Each number is 500 + 40 x the weight over its row's rms, rounded and kept within 0 to 999. Layers, rows and columns count from 0. Numbers have three digits each. The size before them is the row's rms in percent of the matrix's.

# layer 5 MLP gate, 192x64, rms 0.18, rows 135-191, columns 0-63
075:551451556475436467501488539514474465550537501451519533494506538531556530462497507547521488464449458466496577540506524498469491436438508448485497534576495470534477416462489440498543587489583527
115:546455471479529474490542452455525513476465541558541356536524521445489484490559473470467470510525445504476449445420492468523496481477514444467452507511516481391540484509484484447501477529481468
110:593519532448482528524490463545519538544546487467545555513536589481461517508480478477517420499513482487449516429484487482473465480440534481529545462490453521439525460547455487418454463553432480
088:527516524457545452399518508452504527512506510462497533489470476529580415468499600574482489487510494545508447508392427506470555533505510506545470546495554473514535497510489546474479554520471491
079:481540493500520543533435403552382527496525427526519537514486516553568536504489498487493501430554489559468543507509485519488516523532538488521501551431482507409465501512482547552485507526456441
119:504490500453526533523613547475533519465446527486511546486450484518553490557562544509456575580516473481495444519488492467466503470488532501436470470494498491540477502544468432590468492473419450
096:529493549547606545518491499513502473496444446512578507518497489492545483468567624526498540514460455448529550460482525532573521450495463543494495493538535536508447532537557522532503548538525520
081:483537422538510498536558548497578457508551404449498543458500470551447574524463483477512544475525554518532465466506496499464535507469508512501509445474458533543569491550510408466443446514503507
097:538460506526561489480622465487472532510484540509511438570495560487452480473529431443476445456535481503480482540467542505517552480444540498542506450548407510468503510492498561508521544464527435
088:516471536504552541470457450455459406497535465508499511429436494487549455579524526586473487486540552468558502500510529523526554496499478442452410529477512463500507506575474531507481521556443504
128:590482477513470504448493523424438565544517480549578457447487489478524475570521503470496483468509464501557461570568529486521459478474471500475506535543435524583478472519561553481481498528464449
087:494522567567512454548471554559470507533474502502399524533498505510488501503517509590504483500522483490513481490384515529539518507547529484535555501416477451527556438514562519485577549477527491
087:455519545592528440493509519562417501504532474576472464502540482475429549502468466502487457540557534447475469534486508495477602499438499513489562479487423444512478504534499543516511480551522453
104:490471521513451510490563545489539413556578511524500546505482489499584497385533525496454551556473556511533428533449537529503513505485516461477495460479540560448563514543547479478544494488484488
085:495445521608537560473498477520542475454505499498532500500493486412528507502488496521469538527532540502539566450560543436484543599541502536531522512544476484455542480563495539458477524451469584
078:514489500467453514468471486478521486457492551477501489544569482539458538471519470569567496506555479563568521521498551468542397514449519423427509480530507421505515494546464504542530444544560528
094:515487487497448472510485569565435512487542492531565470434542529513503473570477464493447428405522475409518479515493512491478502518421526462406495473476473515520451509550454471480449527527486471
087:531514498499476526504473499472485529467505481491584422483454471531538518445436461465483471483579524454458563489449436482501536488484521533484489519520610487546564471460491542554569460463495424
102:474485587502544559438534422554476514508507529499515520539458517466528509449557529539465427538469490437520508433525489536463526448481508466530465539495446535425508470449482577459501476447451462
098:507541503486528501485535474478437548466461435532485498396494545536497506527489460482486506419490476483481518438521468599486562486543540533497521505457534415501480526505415594534468453475529501
090:453406525467515546509540538516464532472468492516471517487511495567588457499488517502515530509507553529473483493499472494513569463503547503447538468546466564563552621567432557466482517504495489
093:461464479463474591446502473534522556415493531515597499516477495502491448462558472495460559494474503502445537492555501440449546514522474434555462509565521522468413470505520487472517464527532451
084:515494518485537475491520504428499516528519509486472486540506546473531506568449535506512476445426429601517496509437549504525489530417513486512402413502510548408493498482497497518471539499502577
087:558599484582486542500474527530492568419498453463452495488499615528506509412502436468497491540487493467513478496533451508450494457526517470499529549466489510472484551525488446491462489508541570
127:581537528480451471388478485488479597508505476502474520490541510527510455510485516418506524536424495492546436508486493425528494419523501524514490484467470529559540502574581516515521454488485474
123:494465540481481369458576503529497496510463517564475498467486476482495473506522502506446441505438532473482443542548471520480462453470509488478450487512518513445549575523483497466486363487468508
105:461505568535549546511494532563592546574535473447522544515497574499492506542584499533489549566540526486494539546466486448510474470504493502565502505537481522541530447445490541492509484455559428
094:516555522382559516526514494491436477543486501526493537466461534528553505532527522495426555463453476559506472564409504517448496484520510557486450448548536510471454534560491504509516465573460512
118:568463552562546481457474510517489509557508506503490526480469481476426422468517517517533498515538560454510482557525516457496530468485470511515360440454493500462575495483530508503485504535591448
114:478477491484541495554540444491517472508538492515494482505517460514525503510524521494497535473440521520522383544524458478455540553450506484459441499515484485569595509453373487498516500532468404
092:493458460497406519528477438489499522524535449519491596494425498489571475541408474497525520499564500550474508449505495523534532489549484478453504546524567452580502533502558516577516514518503469
109:561551481493481524394530476545498463558504511492580475492477530501451472486550481478454452555575493492567464492508509472459539537479519433540403472471486413501512458473517525475518521479495569
077:503566547543557501438467456495531516502495463522465468460453502424461493485517532632474462501500477461529481506482535450473585444502509476455420456532449507529440471504511531491520575489485486
142:512466503501475463425593537561411523470540540518521550482482507517557518516515532434463502520470455493531440509525486464485471501453574503488511462466422569575537500541493521524546454483428502
085:468474423441488521513474585470473540571494437461557562517451525501419435447544472477497534487535486554544485457552520508492487464468453453496423502519468455435515489527498518525515457487527557
088:467557510514524527446507482468400481554521533507554560479456498442456478509489481485496543473492466517569557540557533523493458540495501559418504483549542388503517482438545498498544510496563500
103:498463585407543418449512504417449543509551410440503519515540552484486466548549474473497477503511522491561494574470471462528481515459550463538489500476517548478506443489532546458515530484505501
083:494504464575504474482558499534562497510550534483546512512446500493478527503467509561512513526490508391589557516523456488562529489527469495497455557571472470509531472439488476510452523615523455
118:490458526504568512492472514532502481514553448487463470537528551498540503500520523478516484539532490587499495481473508568499601492503553470436454604430464476562556451533502554577509511528496545
117:458466493519570410475498441538422520560512458461527497443427561479482471501554492473427495505569553542519473484540528479558515499457502507494516522543519463511565537486455559510501481488442567
092:458482540543511524501491477521488498549526416520470500477531503543444542516485526559495532540516482514575539361537469499570503544437565534515461517445484481484533497425451479502523553494519444
092:551489538450530461562543447497519476486522397400534475518467538435465515444530534543515505537533519538476498512474554535533541428530525512491475477545479543558528422490443533466529506468518545
089:516490497463493530492521519550522473489492453570452482505556529520487441589501569504520503575422473474531532441532491482560473550517551549431549444506565490520528559578456542505515475497467532
098:490489505476544533466547588555573486462499452461463563522531472474508454514536431571532428562491450498493530497422550494534434441544531507520483482591471548476495467522480515511491494536480520
100:543490486490463506493488529539473488532497525473526548467465570526510448526488422581461510460503533503491487479457520522449535495489530472542493479563510447448546651486483602513524479482454534
109:531489412486441486484512508476439419540511543414528475553532469429458528539522549476472453523487475515532464523513485493432449476410537491473453401473516551472487515464534513505487526487541522
101:457470494465544525456498500493468591518496542510535538484512563480529537488582562518477477568394532480504526483467533581504520420528485561486516541459493523446488543547548445517527488445523527
087:505586510540448553474510446496423515483482525457543499414422525513533496499483605491517501474470469524590487467531564527494475493569536494542500509503559449556476479533553494524507482540548503
083:454485547476617505484478530513560512538506453505473595504497531517558557527464498515499497512572522412449486507511517538438506494512509447606497489470516476451512489471459471481444565491492546
078:500472534553520490438487502567457462513516494480461508516528544491518532508514414530498395600491464429511572482435514489515518528513574504557490500505483440446560483455482488481490550474549450
091:494426499506563547484428458480437492495453450517510484483500506536511526461490516511520405466515479513507443530493448546423422485542539511550534517526494559489523459531551588560538535553507455
103:551550497503417499501507400544472519486533524455535491466513422481528517480500533463418503525497595434464460481480485470512515412518521484450478503519449560517561563488478509546520543470456521
118:477577482520491537547457406545421434506507515471511484486495502521499506527548548478408448516510497477527525486534525494459575550495541562548472455438469524491555499501535469509538484542594463
102:546535506563562493494489468528489480520531500521482461542483570444463507485491498426517463562495495436532536499478513449478521455539552450471472471541448522427526411482530569454577474424527481
121:544505524498510462492491537526461511482521554421457483511480492468556458481515527459518451553425455569560425529527466504489506495452550532425495485510466506528570555518524536568482445431430465
144:530537541524599459545548467479510464469413475538451526519537506471491450535478503506559482522540614479457532470460465536467528504468469528540448514442522511518521481511413456439484498492549472
100:454603528543510514498488417538500544512483475457486413576555456541490471489492501457489482497442460487423467445489502454446555479447482474492542522495494526510529556553502564581513478474484503
# layer 5 MLP up, 192x64, rms 0.184, rows 135-191, columns 0-63
105:480401586493509489489525520553520471578502554550461530500536536502528424483486551515513519509497494495467451541499453464519477515443538545520511546550553520450501461468493384548512546507548540
094:443459531506500536492477545473446536498437530524478474465442519471494472490471574539499482492539472465423491500463507411527493521485459491529527531526607507448466489504478524567623522466555502
098:472442478574578532448489413461512472542431489500462430553505463536548549501529478519455504453527502422502478571536470435425502479475487475461514538471532536537517515470518493555454476483538493
107:423491538479524486400487493518515468555491514516510532548545475560476515493443488515500497468549502464399516508533449498478493527512529462538530585508546458439505491557475472432515533565426440
094:488495418531499486481502506536504470544434552539583538509434558496463480498503506470528532476438566421568435490514507524536526539497436480474507559563536554465509481478554488517538549565474536
110:477558533489504524490506558525475518466515552513497413513449520548507412571522538424523519544542547518528495552482461493575442510487487396575482449463481564469522496467515483508543493522473478
099:502470454497519482537471551519519555439534557482528464461458603544510454515463512475557459505470468450459461514511522533588530534489513529485476452472577490578482460517506577413479463511494496
091:466565463505550500515527409490549553514477520497494463562524517562486560629499493530499458524521525469511465442493502493529555526522446545551519498522449492528514410503477438434504454493523485
098:506478501477505504524598434544493533581460485526477468547486539480499543392522445454485512467460489501483524547511481501498596548417547468549506509526476437488506451442570505520505506501526463
112:434547455450505553445497533500588510505508493569504504474595471524488508449508459474607539498534545514451541487560457469521414539516431522498527488495552480461518497490519465528541496507507560
097:463490457581526534514500462539479492494518496510495517534483604488434488466488539493562575545574518489437506473478526425456460513502448451510505597567479540529496464476515554502493490525566539
097:503477506510499503609455507544444471608454496518542496386534473497510510537462553476487492530489510439545566511504506508535432501541533508511498442477453444517549552532544508525489531537550536
094:544557530442476515571453486522484563500526491421420518499457495436504583566503564544513479518489603481475498510488446531475537534483451513485518475469544474507550512568469443497465536488485528
108:514488512390440421552536511456501534508529545531438515514506454512558482487508501437461501532491455427516548470445557435467495451517460498482445534515543473500447493559528441544489505541441506
097:469503534537534565538500503513494479483561520497510472498551474508490477547433525582516533490468569486503423488463560488416468462484531530534468511589542495517495493429531413537548579513462514
098:515541497484527474462568491491480489440525572481483524423521607494506560492507508421481533479506521443466507506545512445557560454513553564488478533451505506452510520486565526452396510503500513
107:481506509525438508439514540505508470497496525507580443464502500505532485513531424482519486467560463531510575445468445541540494460506555417505486365455580497526446525493533491470482473531491517
100:488470530455474502491515568492553454503486528446584475561431487486486473470554538484479472505521512469409511434484430550511476571506481499467478493543515514538511493447520405574560558520497471
111:527485485565493480501454484523505451447510529448505493499487432540500414414428533540475477501484538571423549513528515469478453532429580506502522578473459503511453485581532540509483495520496526
096:433555490545455524514482513464554494445615498492507483543465504475499489491457478488486521607578513567459530491465546454516506532545477520486462466432507495463497554557545531437525531501472449
097:502506471500532530490477461497495562532444477505511512504554523613460526488484469407520573506505520495510560456550472499503485521508497573538556571472471493478499418505466533528462453579414509
098:507537472582566574556429534430489538474422544545476508415481527561516511515553535498437495527467522451498432513487502521490469561528517534515466502490486452497471516477524513549577541539518478
096:502480492468555399548481485449512580506479554511554445480493458513530478516482482511565571449539479506519567492524514517516481585517523483536484494490587445403457451542544518496532524486523521
095:492601542561451553527517441562512483490474438453443510478521470594467517485496553429465509526479525532519492507536489526492457490484531495513533521466520500583452561529530433478479553475565465
102:518524510477458502483494514499476478481483576488538483562492526461521435491499481481493469536490504441498472559532578440488479479473509389526539478515463521571597544530441464498548434419463466
097:518573523555474434454508420464448558556518504536523498473579535494518489574441454446521460496518531499458519510528472551454514529464454497505509583576543497450511486504461548491520497527538560
109:498521452500511466498486479494573521529481364446486536512535553477445508491599472489549478505503523465492493485489429531557520459557541515493469460499555538508529454404535549453518475531519499
118:514476467441465418506488502567496537536442488583472518435417503472488484485516477492483530507535451513476585488502515474486487484526451540465456470510493429501545510587496514462489451528486617
088:492495510428483559516480518461514606494550515430463485478416516456518532511482526442542527496504539548503453449481454576517467462490512533562511511475438447563480455457463537509424517548517508
111:555467521447457517566503445514505456455447514484456468533522447463518454497554530481489490515488516518519456579512499529479437525497489461518520494444516470502526493418449495513605485515365526
100:470502547545441507473508505503547539504514508524455500493553470517510502604549500500508512530531542545515562501484557553478474427553514433500432508445541516394460467439451484422523506510477538
100:479517546521498531517465457497495469488537563463555484520517525487507532504561548505458589544554552514505536463459472509419517481463589485549407523581438427513537491470562483523508474519499503
094:517486487475460497497442514581513464477492425571503480446590487499451509451575462492533465497511380510446487518499501470490439484539439426486535495515508475471463489527574540515482473481467465
102:543508537500567504587498473476462516576512463460518521522432508520463557508486524559479575559542487545522518452492558512580483527495500528545470459531528551542452490494450496559446549479569455
099:473502487444533501500501540496490436537430480414470520469507534474496528487528505496488515528477485538542542531486511497526419521463541456580415531511515413474508513528535572584527489588553460
105:554442485471521492488504464471426492555445483443500451592454517534521505490460493505510537491478508495473460476529488450449558551540481476557465410432473517461512469545510447537450449579510453
114:585436454577445532496545488470540424481481535502548518461485427564463489462478529504466471528508446494450495512518431517456449482517524524499469523539474429527468538473453443538470484510498413
090:504536482494559447489545457462476548502490526488509429530540602470477486502549476490543492496432535513514537494522521416458521534506506457535475512498487484535520475570537431498583550533582582
104:572443485475470571489499520472550533496510525445475547539492594543492525565541459463548437497448433530527477553449521474486459580469494463545468491450529508497446523515546486480440521461512547
098:514421470525525580541485490440434517549521482465443530436482446558526459450538525523552507457491559529499449490514407470396514478536492469511481468533528457479539516498446478514531521551493512
098:445535498537621521493505484479548506507542444503508459583508503469443484499510496488552569524516473458498538529497488478530487495529493466523423585486418499446464545440471477572470470563522515
098:583501452581483510531415561531488475528469550516495574494499503408524420504463562480500562498495490516562551446485552472502534497444542480479436467435477568490486514495509522516524490518515481
110:508471513545492446540519500589456499441425507422566470465477465529541508464488524483495518509525536513549476514487548534512553528473480518454473546492488486519521447447576541518507591448563584
098:522509531506589495497464456433486486484509483524509445492468501516514533427492499506532537412471554495478521481519450470483492520594458453520497547508512404460496608450462439521559550490513498
107:493429474544477462486502470514573459550458457503548596481498522458537524486522481538430477459460534476520492513451511562455526520481568435552547467571501544479490508549546537487533554495451563
089:535429520493471504558533541490494560454565593404444488537501541480583519508485443486460518489500468499515485485511454436512473472530452554523523540502547497526578516574470528503499489497574518
095:500510519429469497480497472459491554497461515510553482440501400521510557493508467531445521464456497530515549459489584534547496492449518568552479498574546511534540509538516534542521597524451435
090:463522487548459409510464568503517442419548504557484479410532445507494516462507509524463432513467465560531477500509456528540536498484424471440470516534440531456498503527547428502461489470459495
088:405518493531539511516519490495540456453550526471520583493542543467472465551545592493476502497488529502543516497468500562558588520516494502516411566495488460498497541517546581469453464471472539
100:463522523518479537490537467488517534464505490438557466582472450498447397510571539532494520461592516481435499492542543483544505490434482479524504471555463512466545492515581451510432471514548510
097:483465491496437538467487529489486466499473519479578467409454533537438454507479489422526529465446568484549420545544523475475535502478419515497472516524509490534542517566478599542487459492515494
102:519538467542473499507485514486506587509530578483480569523424482494557500527568502494494487502464427489525526458513466537500513466430535476481416459490507510548556474516523547566503457443605462
088:501473515437499538461457451558584495519515511526514414515545498448558432477532455498497481495527507474444518583506533520490551480538419473442558448526525516422469560498488506458488476540539539
113:447443448517536493487425504472529487461492496438471502504530428514531451558497424522500506493441492477524457511460478497461508609517510517508525563455498416541508568568503423507457521518450500
109:496411510520549494465558525552517482458504536512467500447598517499479456495501534536480477538485462474565507517438482533477583550480521540446433533572514528448478562419486474515550536529492514
111:550558549468487439488472572462454599503513499440540483521469538508489534496597475498420531533449486490512550549465450437555495470520499457526462471550484495513541464455563543496491515464496467
109:550554475399454574464511546557512499539472550525443494591494525554538516490525520547487404524532500455447459483476506545479504476484549462491477542526455488504534443555521510472485430509467492
# layer 5 MLP down (transposed), 192x64, rms 0.271, rows 135-191, columns 0-63
079:510498486491524539519478484476480521455474503476557474507453514571548432523466585440469476460426537558572452534531487505427425546482473520486438573508490546520503519520472510541470471577463532
104:522446532487548442533476429473524488504505522505580501551467474504529611534433479439589520500519540463561505556515428486482469451495515471465494472511506503455564493486534527480443508423528495
103:526481417509534494467490488519514438431484483575506487535496532508478473537528542498530540506491578556453417482477500506575432519466459442494518526430437531474561426462517503512534482447450475
113:488505493483533511465495505527598539513488553569499504508584506514474618443499502497560536488497541523456471478481472591469510529525505463526549528566590445471532440539493498467490487485523549
080:445536542503478454489524510531546464529537472520530493476515548504486521490542486520588494574505489500442607524489487505598526531526532477534551472567457524443541511437495455478496523399516537
115:435456478537496422465493517456510467475419469430474493499429443484542403519499469493497495512536539486472479552465593522415482462536457515551505455486513476498479511548525431544514451492507477
093:560491499479568514606486448463526574487511563535471474554536546556460537517504434495528502542488450414519495534542499453548534550493436553518535508502515462512499531521534543446448510503471548
076:561495544482507541464443495431482549442539478478458514505515472494526342522508492431466504513504520540515485541512448507463529539414492509465521530509529504547464500465460553530530537577464503
084:472420547525500490567464510538427422434530521563537530541447491527435460459536468502534553469550438489496527434568507459454517494543497508521483498502569434500530490500500515489542553490550473
120:476457448461492515523504447490494465441464571556464553495454475509439559501520428445564544492516500465480601506504559420516467525560470475545496488503543443512461477447511537526482505492528563
112:511536497471517448499472419445503559505462499535440526510554526517491457512547540527559448453480566510468544505517521548508573543465498510514513604573549467492492566528480513539541544434523543
077:461500408470454509490471498466491481458490546464485479482525492566547431503391505418465470502487538521547519525550443465510481519461516505474446556470536507541461495518496536534520437600441488
089:487491472488522505455530510384477499455530519547449450519482482518554448420459579466509524485452492540544465454524539512513521545537503495464552533517583578497405504497513501461516502440467508
116:488538514534552463506509501514562462524538444413552481481496486469470564544389512527518559486535516535522481565595436517488483507501449529523490524433481525476518452510544489517536511427440520
093:509519540494451512474547521565483531530501493553562547512531453418513577552542454536472502503502511480503580529443418485539499492524493486533517454521424541452488502510518556469505522383535506
092:460546447507477482496555516492552467510465504494545457449474572432584496541497571500413494528464519573506531496481575554498499518457528528487444479447515525545437543540461426499530485499510536
115:467425521544487482508478498559481420453523503499509517518517506521442499478530476511510528472551398509512454468491501541443580475557569497498574394523492477465550563471544563516487536495507490
097:454474554488469554521463570549532511594574496544562490567442526525407501402525454515482505457515511480462521525507520489519468520602480463512539517500546520515506453494493531482536525491466486
078:508490477502472534513487499494487390472425504482526493547476518438547404480509517461446485521508523537440466508453555529477497505427552494532469475459511537456473612543454535491571474504490543
102:521471449540426510513483463388535505459571454517423556483497548473508471497478486483564510475519547532474454448443490523509516511493518529486542572502546437498487551577498551580506473510487529
118:509457439522523596518472524520551504534494560491509513494456498527482620463476473492485531449475554516451488525522465480471538510547477552483549524502562451534497550582590556530508544483537513
086:460551554464416485476528494581533510585530502472551532532523548496439528484501399569454495498539493432467592517461448495499515474551527541568483506515486470538479485506539478480512538489518487
107:500483522485441452503494490513532518571476481548468506527511478513456625479412470525488577458532479488495540543551450439478472539557431493517489527537562420500510461466579512510527507498489520
093:470481544500468454493511484557491501511531502508529501515542541575455566474475530474550490503547424371521532474557537487484528434526545505518578506553512428464470504546539486427471529465483519
112:465520551476525515477532528508462509477468475527520583480468500489482412532473436567457528450430468446501471443459465503497526483546468455438496525473445525514499471488477589544483536517412425
100:516493426470548551508508507494481420384503590532446471559510502438509523528560545482457515470516487492481480473532546481529517467490529477479523474474448464520502445475415461433511544444507545
089:489496561452545483501473556545460563474521455502482547570480527544483556487614492484560527561485494489544538501434449484487498499505436499520475513577481516444497464468486534526502540394507479
106:537514492424540498511441497470446536511536455517450561545500544532417512482612488479546584499534504430457466511495479512534496566521460499519506460525550488458539511527517506449421517474556491
102:452565491510413486526501507472507545477500522407451564458439579481559526512471544528542520442514451533518513459425443540513449502479531525503548529476495487517472513569424489473528542474492539
112:524531518500512497531505390471542497499558478540439554545486495484502520482531502491541444486530470475476503475526472518426592540473543463516497570517586434532544568451492503453481579478545506
100:477488480463449494489448518491442550425458516581420438523504504431531538564470513469426487442476491459449471495521552539559446458526544497487488527470569549508470498504480447486489474561465517
098:552472547493524487437550538517468489502520477509499477505462470605479446459497498495590513500531519505447514568419493558482466505495512522459543451497530497566487494480531573438416460423518488
109:541457506441534499539459504475498527471492531540478520541447475564426624445486441490516544460501525486538541504562522442485479530533503456491499502485572431517435496466579523509449497461516462
118:480544473442513538513515569473429485468505511584485464501598459464527448487518543454468452519456501517458523527571458543544566484463571503523563462501510511465548491545438509519552455513525470
090:451472518485513456552503547577516553599605468511528482461503486415413494480512459574500533559541481504535544485537482514452546525531497530563484479554480497483519484487530520496505451458521461
083:507531597459498470448531492575475505560505498495480533535480512554418570477514436516518512525525510423469559525504507509541565529520500457544528408490508488468558489512544512448498567447551486
091:524443430553504511486474458478557367504467535525540461493456491426533437493480509498529489531539576535452491450463568469469466480475506558443492489452501460536496543485484485520532505534567518
093:513531481518447589541461486481554420493492526474571453461532488495573447527519572498498427551479492574475487493510549537521489481481544511508520492414521525478421558442446464500474495525479513
111:458523496503467497436442500494520500491529529447542513520503519570478581450418531585589463485551461544526474478502463530525467551524486544483567507501536531524453526552476519498580560476446494
119:436515471490601473570511532522457538506513473551473490491471513489457473367450499476472503489561487553460439549527480460516556497498524560494502565474528480457522477451473524452506457539533549
101:506545539521569502485594596560575431579446453501520501510496515565493502445524475488492484510562438507465560499475529485545519522454510494541491519498475479455502442506532436484562484528461474
084:523504481495493469487543506486499449472465443469517493534522529393569389485545543545451519520486502537526454461484581456512514494488527489470444435477416496486470485518510473542517420556527452
099:514539470492479466517506465476545488531469446455531467455450524514577495544502530494476489503478482544531516392487625526525505512471464595519465572453471526534435538509499478561472476546478484
112:589514444457485519553534494504492434518495522505466554455482560515503544569451451497607497417516434500494494515542517523534426500503473499526512534496539447543432497520524477536485476443433516
121:536500459546419485519520540527533487462517540528470492510534560505531444560580507589519442559513477477421481496481494525560471519521599459480552497513490559475556473540540456505516488489470443
108:498497478486557543554534451522561374539492506548499528498511451535491550413512534506560526494524503525447451402503473503503524535485558461492544500445520424458495457467497537479451503529534498
100:414567540527462533426477530520494524543531404448560536449499514494561454454532463578453500455452472473440550476435491506510483492515502515495525501514452479464427534512469496530569499504497480
100:468486505486541514534438499491583481506529501572508463549510511575458502437483473509497533481504479525443519561488492459505529488479426447433537500502517580442506512507436571555532588515508426
077:502490501480465474487554540549484523527564503511491545496491469516431594417498439537581528544516473455409525490528456464499514502537484458600532494518561507504481444518493491469479553460562523
076:434506562500455499520528532561499485522508485520517505488500521487492541513538424546539499569504509498498579516430448462523550509527552571597523479472476500480487477489508571442513512415591461
089:521495502493509538490504457542510418501528540466507546535515489550463490498515483516535443489528496459437545481416435511461539468533586545539494501529475472431498513617530509446536512402526514
113:553515540556454544518477434522503526510518496448506520500552532449559415521469444525412519477481516432542397458494541456478561510503501523468468493505457463502547478476527516482528523573428510
098:495430529446471538575506478431499607431560550516513528446533533534457514540479459543461512552465543479472521493469472501571558496505543522484525500470437503543458526546481515511490531436558485
081:495499461527488523484477474472403448494463454477556481456490494478545388538466472486554554474506574439499471540518489456548390515454475514495488479509472551510442487489544503490493458572456494
115:469477517540546525490498538531469438507513521489550468461455547467533389490502446500469483538548579520516468555492513484444496554433442532499434464527554519479571529566535470464558486509546486
118:471501461500534467526522453558533403497443511544482516556509494436478472432426506457527506469535472533451497461512523492460524488497531538500493519482468465470511449494488529552611425581569505
117:458468521481456566401507436502454437519494486439558535470477518528573411576488453501474496452501474464501459488477568546507452538513507513490526459493472513458543469504504475487542476592470477